Weights of a small GPT-style language model, trained from scratch on English Wikipedia.
Architecture: RMSNorm before each block, rotary positions, untied embeddings.
Training: 147M tokens, 6122 steps.
Each number is 128 + 32 x the weight over its row's rms, rounded and kept within 0 to 255. Layers, rows and columns count from 0. Numbers have three digits each. The size before them is the row's rms in percent of the matrix's.

# v: layer 6 attention value, 64x64, rms 0.21, rows 7-63, columns 0-63
# o: layer 6 attention output (transposed), 64x64, rms 0.199, rows 7-63, columns 0-63
# gate: layer 6 MLP gate, 256x64, rms 0.199, rows 0-28, columns 0-63
# up: layer 6 MLP up, 256x64, rms 0.172, rows 0-28, columns 0-63
# down: layer 6 MLP down (transposed), 256x64, rms 0.172, rows 0-27, columns 0-63
v7 111:127150094131147128172113139121179167165146098125127110113088119049075105150171123078097169115147120188133154095163115167159127150126107113159120173033132126137074129158143182104128066109127141
o7 113:080082099156139147107132163091134119107151076126130122181105108115061132147133081160111083097127159117175184122125146100114111167122161124138088104074133180066139129132199113151167087183172141
v8 109:078108175140190108088087152151192152142141137164157120119128108053108111141178144094109136091126145162129162122103129145135127126128095157196057172072148117077114105088102151140107113075110097
o8 104:132093114144164202125123105121160109142130102158111111166138105103062152171111124131135104146144162143198093101142107163148083109102125118122037125051119117084189136157146110189108113127158094
v9 094:077176156125157141126143130079161135109127137171139162157114156092089099121111134058082125110104200067099172035167146155148107064088080118157141131142135156131134115092112108134125160108133107
o9 097:119122164144114133107103102125158121151133111141173120200103134125085106194123141142164134128116194128154127090149122224118146104129089172094125108159183123109122107159177163136098211118158182
v10 104:119157125112101105165124112152166110168121111184070136147116149146145112127163201154116106154152163114187156063121124086114132116181193115116126098139097175139103125060087155052136145158124161
o10 104:114092120123149128107112147108143146139116130110167094150103199147121023093158140169122085138106123203142107152128106145114097112176146152088138149180121181069046155108091138109144121114109116
v11 103:165096110081076106188108158145162115120118138172129157084126091138093114120167109129181119111193127137137189175110119126142183152143091110088092153122223124127129102125127087082137068117137109
o11 109:081058098133144184164132119125130139100050164137098172094115106148114117122142168098083058083181055142125154160135165128112115135114167148120098174105181174137143104107164115159104113128133138
v12 094:131128039159173086147092201158165082158128128119094155144134172068133092115124152128137145089085144121089163084138084175153155119172131163148136169118154141145153135130071143128093085097160151
o12 095:152091081113118121109110120124138094174091167186144131148131124129107129210141101176128110123115086190175129141120074147083171167140157162137101143112122162165129195133172136134181175176158089
v13 105:140049115125142161190076160105123112103125151112160100115110203109137127118117147133110074145160140163124158066149107189118140137090154169200104148081142185114107160114177183123126140138139127
o13 105:066127117129115111115135144110109128093140206120148143189103151167117139167106112169160131148164154147103154095134123094107071076108187153137104131169109185115153211181174098117132095137123172
v14 099:121134150124173073125112125153164126209133085164188147147150120129110129135195145133105109108127128143105175078087186109127075080111158187146117084128180104118156132134157072071147160121146114
o14 098:147091130054174167168088112113164121124150112079134113173116106121091104204121117138142087121152122167144158124094169135157125104133121191074158095112110105093157130141043068124117163142137096
v15 084:167110121099072125143072080065123152172125176115091124118111096119171129132123137100208135139114118095168122095086161127130093093123114126165205137124193135163117159071086098122154119141138177
o15 088:108094133127125128158131141115120146112127128080138165142087148089127148180186087133155086144100042141181141092136120135175153165118126098144217165165134174126104144094129149099082097067092160
v16 113:159072155119148193083161133149138175127132172164088101093116148121132116120143106133138145151121169087196088126155216198105088119117153136145113130191138065073130125135098155152113142121105140
o16 107:153089188208125151157112089122121134147091144139133152102069185106142153124136115192136145146113158093127103132156133140182119096105062084143161119100192126165115189124091122111081091119170111
v17 089:111138114148101101107098165121163183121131155107110080104122044031153131137149107115167130110155114185175108152128093078105170167143088146088077141116131141095105124158074150121124072136114111
o17 086:131080093142119191079167126143121143136148090142086152093126106133090156089139098083102102119116091137142142127131119129092125144128127076158038137086119159126117095114158089176107037098137058
v18 091:110144144121146100117089166106140104125128093164162149124120173091056126126170068110078117131163095137109128143140179174186082117125129191162146140137184048090119151190161159126150131137158125
o18 087:117100145081152151173087152125101145144151151126130163151106114122049181226120161135141130086144157074109153141106186132144104134130135182111161128080136093107169142159118135105149104152211125
v19 081:134136134152133153141159027122088132090129128120133152134123142211130131126137125125202176208110109082061096120119081131112129131107144073107150170103111126177117131121125123198141119142133169
o19 082:124174137170122057145172170118098111104124108143163111140131121115215172102133097098118127174138113112135098132089101091131128143084125104130163171140175101159092093129114218113112149164093195
v20 102:096121122144144133124068219072144091115126148190123120116137160108088139109182140147140096198170128042119203153145133164139123106121116140154133131163196098167126114113107123157143126143120122
o20 098:111123137133154171133115125105109110141128140187143188131150165129077168228120190144120105138170116139139141164114128187121100106109094175083122173179174106200131138133121145099097083138122168
v21 093:158154096132073135163131178073157074144122082086049128154152153138162094127084139155118150133103200120119158144182066114125161181123132100118114122106104196141124155091098154145118163137124156
o21 095:091163109091124104095138140085086132124078149178155110112099153146136048085130132114132148114097115173131126119122063138057155142122129119135126103143115135159072188108198117129212140118101174
v22 079:183115111146133129145184185131036116070113153115081141109139133197148103102131104159196188108158118149080106071132117159162147135104140114122085109169107147098122112075124125116123135134169101
o22 087:127109109177089117146126141141090156105099188158115141121166111123218101091129147160121147097225079120088109116119086152153166097125161152167098138142163114181067150142123109131130141133182162
v23 090:115159087171129100116153177070169119108129086178138124138092136068106099121120131178115085169194150105112103121181166121102095140142139130141067130125110144138172093184187162133116145197155125
o23 091:148148106057107163073137131067124154134138127150180100129128154224114135147107157162125155096174194103117168196103107131089096097151117161098108109104162148173132103100098113129113111145168152
v24 102:094085167123165103155161134080073117110134108138174120139110143077149096133153116095145132096143132159098102128093111214054104118074137171150103122052138140093179115125142145103102115092147070
o24 101:091142135132095141162104153124148113113156104134111110158070100182164174172112104141151113111152124104140059070124102093128135088131147189129040116082157159136201108152105061134122158097127136
v25 109:188116111143116110146158148089091145092129163140122167121092188085114116110115067106156183144102122081125106150201142196133108116145114172090129152148136097079146145158107155187111065143138179
o25 110:135081128161075114152133154148073102153113153165148166117079155126125208152111112182138163075116117070118159130129105095099153119122093130161123160100203121171117157094164179086135167110175125
v26 098:152179109150128134113116129141143166082131109102118142120109134159086128132085090149110160098154177115101133145201162088173094147145058113160075161126062177106118140202142165158139144180132171
o26 097:135134118115119139097144145104063126142108150125144087136168108133097111107103128128159219109141207104110208165125155140097094148110122073141133095088105110144094096105186178148124100148198155
v27 118:073100143098123162126152087130167159108120138125058073136120134074142110135141131135132156104148119141178067139171135139087092121129161129136077147158145119028087127181116176091100104186109135
o27 110:099080133163141154111152140148116181135052118106145086153041174146121157125126113138097144157063156103118104147143135105115109130180108100154100106085168135133102132155099106149128070085213110
v28 084:148120095179184125100196186176162154143126150151141123121149087123150114094135177206120092099123155149114117070135166136115127115138157147171102063194137127148162098129146088103108167148150081
o28 092:176110137094122152102115053118173148173127134145162121115187142148165102103119132174118143117199135166133157160146114165138143092161127162136112091155131116186147171128041057142087144161145101
v29 100:134136047130098154135073131130134092156136181073139158101108184100087132135090039090141122162108148084121113114174174155107130090125092125141162179081096160168115132161152144132138113134120179
o29 097:147129126197143104102146138135136091122151147122115130149097145147104162196135115167170143122106131095117192144130125106092159150059134103096207120150097168126129125089223191113137104180139145
v30 092:173105138139094110038103159145137102091120200120125123149153163116124105102086137121090101086121171128136116128157164114211103124140093123209110162136129170100147140079091154123137170109175154
o30 097:140131106094150122114119106128108134156104210125149135106197114109095092162150163137194169119126157130170115115161109193149143073121115112152143113102092128125152190137170196149118137071203115
v31 108:144122139118198120120131139134131105118132113190066132155129157131151069139125159131160194162097169113118047125109082157211131172141154127080131172142142083136113132064103124159115144103168110
o31 102:127138122129102109162121137089128171130099155187135136126120108099148089128143161140107079144117139118173039120116060126159151183116124150145110166047159099156052195156117172125148164135144116
v32 093:131155161098092132152190072139141105084131116127091180123121194183104142139103098127085164152128146158140135184149065110114142184159151131129079148101081152065077135162163142126141162161142160
o32 097:088146110120151123148141156154080147115082139127121079134089148121146132019114167090137163133100192092075115151125150066090077132118150115117101127119117109078104146098158177123193142138164151
v33 102:093148131181188137111146142134132148092109100176132125125126112165158129122094188180128077084180105139115105071094150116169089121168116151197115141191130117134147144124181180116114169174162093
o33 102:151149147074082156116133095123126190154120151111169110160197120153147133152124139137119177133198166136104110152137130182168044160174165162159133114121092128128115138171061120107079124118171137
v34 109:196131152127149075141182167066085135122123090139130169167101134146159099127109150059108178109118127143131138125111116174209115146120088112144144114106126118137111131049137100155150120051170123
o34 100:102156108116075118170096165108126135094180123152137176156162105076129086091146151133158112084148109128171104079136097157168146131134117166185103133095141134102134149106151107098171230073141167
v35 098:122146178074087113136134099055127088122126083157116138124053190128138108142062144106118059120183095130174064144097155104151111163161120124094135130129150119129129141182191136101150134141146132
o35 102:110156134045095124165114133119132194102163160078125121141087155182106115103135156100131118098110143077095079147134159086149070153155132153123170159093153210122115102109161132111150133060142149
v36 106:112065100164174122144183143144045165071113131124134117135150131149172139111122127113120185096135099167138091099101099187075113111114160185164139116141097119063112124138145175082110116171162102
o36 103:105118126193063126121121167190120132124133121142130117168128110126211193109137117164143165130120121112081113116120135122132131107176189173176080107144096125137143160167051085079124137114175102
v37 089:131120130104079128161077133045163119159122113090111078142131075075194104140131177140193070123142131179128135124121105095107116150103144135147102091116180198155138175082139159132127136126107101
o37 092:081139121038134142108148131078121179097131139085141145135089135163109095140140085099120097146141063178143123058139071117104105136132119122152120119134124164138125135130127048158123087064066155
v38 109:081186183127098150140154104077157094180134141169125175110085193093115128140102117093128104114100154097154121149116170134089125078184101140131160157097106165166159106043137105140123130081101137
o38 107:140163150160126146158127091143186115169149080114118110140095194170093143147118142157165126098119128113166076118174097138138090161096127132079148132152149136057143096056184173119126171081080140
v39 098:084144155118182145146211120121123118139123061149086141129093195148168121147111150096110152079097155126189127166087091176045130139170154150110167133150109096145115129090141124108097109089112116
o39 098:114162151188102132163098113153158128149123073137137106152075168149171141086129133143117123130065142138111028120156124115132095201151150156154104132115143152109118153084118085079177188104094104
v40 111:137021132120120174090061173112108110102128164107126053103123122112157124117095176116143074082144129126182107097086115159136147174090112109147159160140184134126164147143117178112122097113110123
o40 111:102130142125103115115124086123130123103115198122109178106142108135147133172162081126136119139086100124139078119153136152170110110129139114171133157126138220199162179200180105145092064085105110
v41 111:070091102131138067086133106187137066100133117122131097161154137124105120140062172091095145093074121153102075149103101105122161152153123088105139200110131067124181093169125130137089096119135121
o41 109:151167072091120091089136123166188109146057139170109069109159072137143152158131136084107120117053158108145072149119115126128156155140144115134123146068132146138175115163130175160159165148155076
v42 092:114138134123179118113134097139127125119132146161159103120063098115104126135188167144190100145171144079102079122081156132098093102120143096174121173077113185207196094101146115124123139083093133
o42 094:158186119167154136157123134071158126127127115097140113137156129174136142179143099168146108153185159129203085146122097118165102120104122144117116147117171173139155036110100146154048108148073136
v43 108:099182115086090185140158141115160047117110157146135140137149101133117153130139128089106096134144037075112206071107107147140136082118148055134122090144136113096126134145163103079133141119114102
o43 108:147110169127161148130131129178145154071090149086125169163119150121141129136131144091090116148139125123098097133147141166110125093164081172085145083224123145111151060176166121097162171168154190
v44 103:120154165149156119148118143118147094084125115139118109167130189098109119108093171182069139086108168131067131146184090140158097143150144143188103131099071180122162157077125165202098160117114133
o44 103:119179126065116106120121146107089117182089157162172090138174152155090110142072140159158199120137208147166102097161070133091103113139135126150081114134113068125141160160146156152162163124125147
v45 095:163146111129172181084065139152146176176143084124155154117131106108115116149186048121139143179140165123151108140100117098198156170089132166085152135125129115177070129165138097137160158086134122
o45 101:148141157171151131143115109068108134107212109131110189120104083095105095107159137123123065173128128109132160147077167116152151166077131124095156126071081090119077146125166113143124092191103089
v46 104:089123156133150143130157092121066114069137133196171133123083166167088123132138144106126119198170115059095095099128094146107155121097132075043116164085101117137143073147124142105123103158130116
o46 105:125143133197099093116136143127147099097155113150130100129128116170173136130109150123102111131138175073117069165091140107131121074126128171078083175132200167149105052163133206110096144151117163
v47 093:127126095116192207155132152141169122191146047112085079107080165150117124162122144174117135083115146169163129073114176164095127130137159093105167167147166105169117113145144132100121100115102147
o47 098:128119136164133124118112083083171132104116119113128094140083155157146095164122076181100108130096134149140126178125169108182128225121172103143172109128186163113096171117150054116161098182130122
v48 094:166084117128071135128149156097112142106120168085118094133135124115197143105030191154109081120113139105173138115181130093114169134121138105102121058185084173132133133105105154152102129161089126
o48 089:140145134108077097057153092145132124134132158136144136098151180145134088052115128136117174124099124155093144099169095148095145055176094092172128127202114162178102162122140098126113137075078127
v49 096:115160161155123144117178156149185153134113167138146161104135112106145153105125121138080119111129147084189170220132121120097175129184084123143092095119052171140112096077127113157104127080078120
o49 092:154151154192132174133146094160142102165139084162128143108178188137104129023101173134130154120145148153140121147190111160091090101127110110129072108150085112110164108076159125147115151110077105
v50 105:161098044157156080135146162209133180129117133152133132117143123140121132120104131163087128129164177109165140093152140106151153095144135152086138124188108115173111101094128129035115133194173120
o50 107:154091102187103133078114104134150122136111138127146127120156123140116067123146176165105104093136155161092195175124164165117169122166191157118138130146079157117067175108073137087076134165156083
v51 095:137181112168142152134133147101136106141122178100137127120099107096115112121115125096186129108142092081049126041166182160162082069096074059135090149101104173141160129153136148131123127103132143
o51 100:168120149140105117127156130118130118098136137096132129173154125141114127202104063157146155108209125135162150126130083167124145109093081126131148075134161167169126048141192165150107143158179191
v52 102:137114141165171083061127159162197103173119167130106163121163169080134125121127108105128156119081159084142145200123175128098138084158114164094094179140129105099150117125101100168106136061111168
o52 103:201129116160151169167142079160150082164077117170107136117122149121081168159111150129151131128104122174157085156104095153109139115073082111124145106075127095146164166087137163148138170117149039
v53 101:176133119074066143142184156117145116158139162085116115115131120094087126123129060109096177105096105193142117153180128152187142163101134112152109078081135117075084122133165067083151127125127099
o53 102:094089112126178135147113128151134168094110126106082147115113126081098103070127143132126120068135126060142187104174149085132189099129116122130119081119113102097152152102190065155192120148188151
v54 091:101131132093119088112095128127133102120132080188175150150147183117122101135114102114080078106148159076132155108136184087094094105130126174102107112153155091061186134217139163096103136173132127
o54 088:145091148045124158117096118128131118145115171120149083143056107195111130196120150120127141106080173107076128139097175140099109087163093163062154120088130160150141124162114122115123175106166089
v55 093:191066118148097050118131218116066134144136169102166134123128125108120153105103132108079141105108122126156176139166129171199161145116087161117130087123109104126153116082078121103139080116139127
o55 089:138105097136100117116094127158127061129175139159080182090201123074078098133128142149151133043131095121142190100155129149134174055146119151146076148140094144129150173106154118111137151103128109
v56 090:165152157140140088195100124094101189116125127123087112115099086134156164132142180150162150185180119157121195166160101144122101129139124140145093103084070170155100154061120139193147118115105150
o56 090:092137095133094147147151195100067107106161085129117158139162160109085119082099119141137145146190135180140168079132085099109064133110133093167081151169121119105106107090090119116115087107072181
v57 101:125115127141098041126091086116083185137124066108153113165173074141157132133092138140122130106138117122114129165147164043117080102112110159089175086159138105138139158189131149133121123194140164
o57 103:122131119030094109111135158126104107142148091099158097122122077134109121157128115093118151106083111138082196114080169128104156136185125110148194121113075105159129099131044122109100132070115099
v58 108:112139107128114155124115172135105058137119108120169171145175208158146146131087080095050103116111095130145177090110095078137181092132152167084168109145109125122092135132164125067140174133148109
o58 107:137144143135130105106110113189156127109176159125113136151113114143138107127129181112131129130093125136056114134102166148106144110145163179077164098194039109084111170154183124075188186140133101
v59 098:108159085164142112110129203095146055171123137107113087144171121087161125113152156140168128189105108070084163135153099141085153149102155096104096093110114113159169121186093092170104154094101122
o59 099:175170124096140117118145125117134096131121105199123141107139153145140145147109109115101115154145101175143117139086056138073164089109050148091111104154129131243130113128126090131181134179090131
v60 110:199131150108128126122189076160161121150136126082164125150112098151099132145122140187095113103121133177091110147143202132161091103103154058161109138085101183153150120054183130120137157115131154
o60 110:144174114105172104139139116062149134088106140049141084113170126136120052114107115149150150102175170132179144124147131095163162096117131095167156070111128101046181124098105130158120149138134165
v61 091:164080104115114167159096178172105108100127157147106153096149169141104118125117062189126132115130184136153140148138148143092175074149130163083144161162140161140119102013125167095109123136137107
o61 092:109096121231131158107118101138145116139090184147105133076096134174148094155122197189128117104148102136092117143158122145123167142097202125121131154168138102090104202118164144110081115130123099
v62 104:118082083164102086144076128155146111171156113121151101115155112109112139117119181199109084206114156184117127144128110116080172186139181142132151111073115115193171094132128159142122123176124135
o62 107:126150089061136099065141123087159080146153109175117094077157130159129121116126118144117103121126124145142175154113108082101131108121179119085126164148106143140170183117065127154133061192053105
v63 099:164093063151162169133171161178117148165141124092085133108132121156125137120130103124086191137073133159172125080107126213086142153120180132125182093160085076124076106170128118118135121131142145
o63 097:152099146198113107112103126151137100120166100160115141131109150067196133063142101192135121136085125127103159159131149113147179153125158123149155104165120129141124202112104080097182113213141104
gate0 098:115115137152098101160132113102125134133121120145094199149123173086089103076142140171111158124159171141106163101126166181150103107172119138086047163165116150131050162089200085110116147114144131
up0 107:188165137099128074210171095135166115103127136131125159102111114150116138162083133137083116061151147087135226164143142128162137175115106135137089158161156079099097117122165151138109127169145152
down0 106:162125121157157156106153129117134073149214099148118105063122075131098168080110159137173145145101080105132087128129158146098120118142166159187136128128144136076170085133153109138137074109164204
gate1 104:123153125155100079121111096098158141129195151174108127116095107093135151144136045109111116076100213119108123144144117129108187125170063127127118140109127059103185169096131125123127136114133060
up1 094:098083198145116117132108126175190083109152178105131130201150139139121112147126130169143107157137042102116135105130144111165100134132096107097126099181146144160098072184159177093095167137156140
down1 092:172145131135132154076072112150133125160027099158125195144127112079155131086137123156112163143132113101104196093150122112159164091104097116120154098107100152139135120196109178130126175071124149
gate2 110:127132111082171079113103114136200118121140143103128067172120108103083146122153108092136126121170113132187180090120184068189145129167121181113160111128115058105110148164152148088107179126144117
up2 106:114118114075116104147146085119137112123133139064130149174127199107109158150099127110159135128187165077145126160182116158166066166157115077131110127134168146136142111108140104200178049147127101
down2 108:143141114089111142066180167080140167132076129157149148132139152096131145114164168204129122108124146106165163110132065118085095140073175121137146189095112100092157117133181093107087131076115167
gate3 117:100187132169113138106144132126125100154181148159130211163093216158106201127097114159201122136129149134126154167140157150124147106110111168118146121107129202104103160098147140158088154141142106
up3 099:135110145097129107108139176192141175111130125181138073158099144091088151167163070118206118132083080066126103124145097114124100106103144147087122169108165082135119097125118168121148160102185170
down3 099:119122181143117163169095140125118104116161106095075160101163086142189154128123168153120154114097196119145091092181162084122099122188128090081146135113178149155177168098132189102150122087126098
gate4 118:163105148104129148153184174079122122092158138136080221096104122115068085074148134144110159169140118165133128129111173089107177147094120126131110133121122179103132165094191168096096152096164114
up4 100:163123067121161130115120132133113164118144145184097157115150112091114120148122126131145132148189046144133140119070119131125099089097087121090146178154170159181203216125123119180168105129118139
down4 100:169166112142127127034140114113148098073068155134107147175076114087114163122147152103097137140122127151090150123087151168094163139171092111085167130091098140102112066127179116158081147175124158
gate5 090:063063111129084126061144120158135170140120150151115068124102169130130159117164096115125225124116156131105119167137119096105149124205153126123072147135177135092114130178090104111108090138142107
up5 086:155153164136133095106119081123158113137135135132183178117133127133066136090125108177171145170112129090090131111099131150184156107157138108106158150124128173180104155074196061099186187089140121
down5 083:110048042143125111092129167152125126081065162126125082162101096130164145098127115082133140163147138110165125119174145063102145124123111143154088160098132163171095142122076112143139193138177138
gate6 116:121144105075139082091196101128064122164123148132132133132081118084067146086088146137171166149136135149148177061081140100138183168158118081146120143113147112091083152132147117135145111091132062
up6 103:148100057108174184110195115154165128129115048154064124125115172155101147125122126082130122084091110122119146144132138164100108096139135137122125134071142174182179080070127101154103155139159116
down6 107:088139170129114131151134103132082116113146106101092139088124114134154252086118146103168124073097146153184071167148117113176187081151102115097130143180109131105126127106079116141145088132126129
gate7 104:151112090137135111161139034140121155152168123118116153122148086127106167128113086076168152113101104113166097156056178120112134143118089047126110164097131112152138157092117099130066090072160117
up7 098:149109121162124067123080161153158110118128028096154093077152066099168130124167141091094102110068100134139100129110120111164108134124079113216109137122131087111120080115137131156128109093094124
down7 101:098142113185149074183114124068190129080087086155148052171157140125147050152148151114152115144108149162111131169105157152106132108095119102172139133106121117136122118113142067139129156061113157
gate8 095:131148133140105121130167216129072151136169160157120156142104101178057119129152159110093131133167142169166160126123089146112154149123105107132114111137186051162109113094079078121089098094183147
up8 097:172146096165112068165141145120129173093139120148118136165121125074146100125198139172132129140159156140071134142103069135198074122075137154110120155135191174107153095154184109107125096124088100
down8 098:117121105145120074146110089178139163121060166117138114180154181080156044116129130127132165115172130132080161158122147132138160132127161087146136121134131153064171122203148134125118062125109079
gate9 097:101177124146178124140133141140135110130122124143106159164080149084166144109117099038143111142166120056105139120132080149114129105152142091148126200152125077114134131165201197098097168139138169
up9 090:144162108199106108127138108157141131122112203175106178119119129169106158129104149116151101153098152115156160112165141092169150136107105010138078125148179156108122118186115143078143123132087132
down9 088:104062119153160171151125131120132096123128122061165179135084137159118107096114167162149143092126120200147160170157160171049103108129054160143137186123090123122145113165098148140115079112115141
gate10 096:150108082054203093183124107105143183123117187106088170133084165120142153082109154127160144151145071168157140150131122077090174183117138130125134166144170096132104162094117139097117152150112145
up10 127:092139061099150097150170106103147169117109165068113114154131137116059206139141140121125162176164101130075140168135123109109154134134154136152106153135184137112199098146100178121099188129172118
down10 122:148133072099157119149166104147106125139000165103102135131143172129101209148135124114171154149151117174147126138116164100121129154129158113138111121158204143151170143137089158126116152111135113
gate11 095:087172177162108136155135102109123170115122172128179119140145152114158127135116129155129180148140177121111192136148100108122097153151107091142117141120089178168131166123145226142027173101117120
up11 090:054192098113129119074147090094105173126096114145147107122095194120178145079121156144128141157160155140096129147134082081133118111183144128203105172168149171163169118110092140140120154125124175
down11 082:149115176121166153153083117193123162111145146111145137129157125114105090171156122132103073112115077038115135147104143142150148158113126155131096106174136053180100139139227107115148113088149129
gate12 099:116120135104090127098128135117143084152144136145135033131154070100233121087132135148144176190133182104099117106127138138193171114151083152090131171129105112116129153168135132085122125164099126
up12 097:166069117171101154162081132151211114131122108153140126105157128091143126099088180147120123206160113146142160105173079108141141107099062144178125099176118111151159092139149098096079109119163153
down12 097:085151099105163125148157095094130142126114155121125186115142135122154107157091141143159106078139092078090138166134145162109188170121094099151055120106166206101069151168137147101140134108068180
gate13 110:135118137117135108153109122106127090158157158147076125178126110138093140129136154141150058137131205096190087163155107138164150102130087083095120184075167117161162161118189167087076135131170151
up13 101:064144130091124162154120084095099123129133075102116134154164087083183124129123165140174167110101102092154119117116137095122125099098141161207073063074118066120125116128134139182144137066121150
down13 103:130119122144114140110171141153128154162040189113137158104116128131109143152117168145146130111141192141139218085096115046126141113133188098130119098106103116154110134212130165121100133160105094
gate14 101:119141212080086107139139155088158160145123178097158148163144187194120138129124117108103110159130107162103113115130088090090153141150094089150045160131135144066127113146181108080119114109103092
up14 102:175159129146136106145070104149097165146139146141140206135172127179136128136158092136167166183130180106186086137150067070178096078099114104161152133098154161147130084146110155137144107121148168
down14 099:109074179124140087126141115091126082134063055130119124155152137127153166149177133118073107135143135112130129145205130082078165128171158131064147144107124164133039127155151110122116172123123154
gate15 102:116109110091089090165095124130162144114184093081136150148085220169143152093144133074104082107143110160115077104109154160120079104136098107053164179113113193129122095122106133113135128146139108
up15 105:089143116167092143083156175121115100085138161141185073125054118124129137177131133136124109196117167177162111131110164114144162124121152155106155114080086143143203136136202091134100141171108131
down15 109:100144102148109133121211156146119118125081117169195136099156190129190144206120146084134171160155159120200153153135113149134110141140130121105107153142076186102157166127090095117154117165122124
gate16 094:154041090128140103090191172087123103149146156096097125104138120129051148147086097148109106113144118105121157125100168095156164170181130130092136174107102114132179093178113180129091121128158082
up16 094:154134081192135109082099131080114154136132140154079087119199101128161159097152143086150196100081186152109121121131114122149150122098082161107123151120091117138159185204088115147150127151169150
down16 095:130082149096168113164149119173166110079144183146106124126140095159184173148100095113136119125159115091152140152163114072110084082105134092124145178113130052137096100175097186145109057126121145
gate17 091:102136113128168169069155161136164127154150095150150101163178113117099115128107112130133145067128162172159134127089087176186133113144172127147130143124148160104125130091161144109006134139152062
up17 089:165114094068111099089179157106109127107112124115106106135162153107098123083085099102153157200134157069125087175083102135071111129126178097108177132069183144110106100191132138131115112119155151
down17 091:113110121129083127153087149154093084191170104119107160127088100119164140118079071116125160137129180169196182086083154068142102159142120081143095149134132166109130125073098131193146128121152106
gate18 114:162128136114092096112100152180153122131154059118140091165114182118121156082152092102181143196123153130049112151096141155108083203087139154069116114129122080079130145112117138143097161136138132
up18 116:107136169132158057118088163103159081153131131135161100106169167107169133106153101109105181172157159069151080136134154110158127117165143119141119141158085126051131165188091102154186121178130118
down18 111:144149187115093181123138118135149160114037157143200185169132103109150129150098120125140140130188170098176076136116103086145170095158187117153175159088129117145137127109114108126165158162137153
gate19 111:136150073139113150116148123141143150164125120133102075134071075129128181096159137174088094095107108133153112084122053160123155162203096182167109129083160128146156189132171152086104144108139155
up19 100:089111094142177117085146143128185154114149178068192140170128145132082129161133122136145140085059150166098175173136100125163148171191164101155157140140131140123131132158165075152148152073112098
down19 103:095080159103136163176166150136176160104128128119096122094143065168047103108091164138106099110136155129153099123054100125099106090106126126172123162130108110163093170142167137065119113190097132
gate20 085:147095140147097078065160096106185173153132111167152143125107120149156146147137123141129167101176194101106088141152120156144048066139081132152091153093150205140107135097100166143095150118144116
up20 096:147183146086112200125079137075118155127085147110151130107090122129109140123087128127139176047142140100183132085111141163120090127180130098132081135139136071093208098123127145123139139101183095
down20 092:120105172108155073097152132146089090150156127151091123116136090070105167125150191124102080143109078133111110168092121119105130069124139125197161135164087135060147105119082086181145107138143185
gate21 078:155106157131156192131170071189150145148127117108141130174117079154192141091172091109162121138151106165182120116108128132054195093091150072121081130137127148133117128146121104096061150120115127
up21 079:094094146197123243142151099148158136099105099110163109122137081154152128143150124139137119129104077142113103169106158147053128068115130102148106107117127099089151065151107097117139078113080128
down21 088:081124182109105098128082090177112106121109110170169128145122157109117097161134112096107110052093164125122140129106128153167062204097151090163115103148153142105171057173106139109138112173087139
gate22 101:067123098136066144126180127143166185146133111145164141182117079138100144120171089124120104145098153110146178140108186124100139158159081128065037121144153119175146114069111132112153158151126134
up22 096:132161147078108141093182164202109087142136114144157076175100141111132179146114174123138134161118084103081140099125130113111125137123186137124127171116153149177069164205116154086185129097160126
down22 097:085122186154079128141151152176148133151120156131097130188149077145147104141153107102210149091121122143101126148125183092098069096112108139108164185130126120154131139117128127194110192165127062
gate23 072:078175169094139165157162080080095163164140086068102149164158068126143146124156141107145178131130093172157137172112105099114077107205134125108068137125135109135141145078117126156088144101122094
up23 093:111148199106139102174132114142157145160102078156109124123162062122162131125139164176127168086131104169081125119134125094087098162138107086157135063147085089102155100064137145145157161093060116
down23 093:106127171154070117142087131164110067123089094177101104091107103159172119187129176153107175104098072161150191150162122122159093094131129140155178090144148124153137149109111138162197155154124158
gate24 094:118126110084119109116174156098093136208154089123093144139122177143128123112111063124151049105128110093151192080092123115131127105129071197099110151128082150124132196137126099088158146103141110
up24 089:157197115146091120122138113128156084169093186131128127077167107095147161138102138146134119145078150153142181150135177144134150087170144184144149151180090171134140215116167117095155128089162089
down24 091:141150144118113150110123149177167152159132138153156123116201144051113116165158156148183111082104096122087133116181156126074173139141182163160167130119103154083077149085103169087135141176135163
gate25 087:184102123141145146079137107172162152123133144108073091103081098094180138085146031123154142134137135127126115079148087090112180116076133075147088162125116165083107122144189135156087130143132108
up25 088:112165106067133082110137125098109094162173090180131184151133142166129134132175157097128105142147165134126184160079157171135113148129104119120110081197100142204127168098125108111121169159198121
down25 097:136096117154172115135167081118123124129035130135148165166124097111157120094142063116105085205186090123145140116140121088132131100095114160126121129135100170085060166140166186182133112142136137
gate26 094:123175040103178082150152146080153168120080166097087141134137135109111183112131170072181153098176095143115161099126130101107169137110135113135126146144154141150167183081083164096106142130160144
up26 128:119114098110191108148150155156137200163123192072124162112074153158072153101163142093141141165134145128114099177153170116153131161128159110167157149131171151151136111122114172107081182179181109
down26 121:120122106122152139144161069140113146102000162121093119144129150146129161136112098100121143135140133141114137105161150081107114154133112123139123162164166103151180134114105144116116130157139048
gate27 081:145080102060163106132138094108099204138125125093103169161100104118143168105138104078165176149112092188162155144102118102137149136129144095108134162169179131105055185093097156137102123119171148
up27 110:149160105118152105155138137130152145075021133122086133145165111110134150159138161142150147121120103198099144139172151102148102147121143125164122145179155093090157127119017162134180129124134172
down27 122:121169122137147132135123122133138119122000143115104114127162121122125157187125147163127128136131131120123126153153128114135103121121166150119087138138150139147168117142130131151135151129109164
gate28 099:197163129091170107110138102145139108120140120158058139144159096140128162111095158154157168129162133163098163152102160144104141125180142037164082104119186115095158112102107097147143113140209104
up28 100:140160140104117081106185127169116080087170148148061162158107155158125129117086155161147144095086122186105101173071152100107140136153100097115132137159221128072164122111117115181118147156140128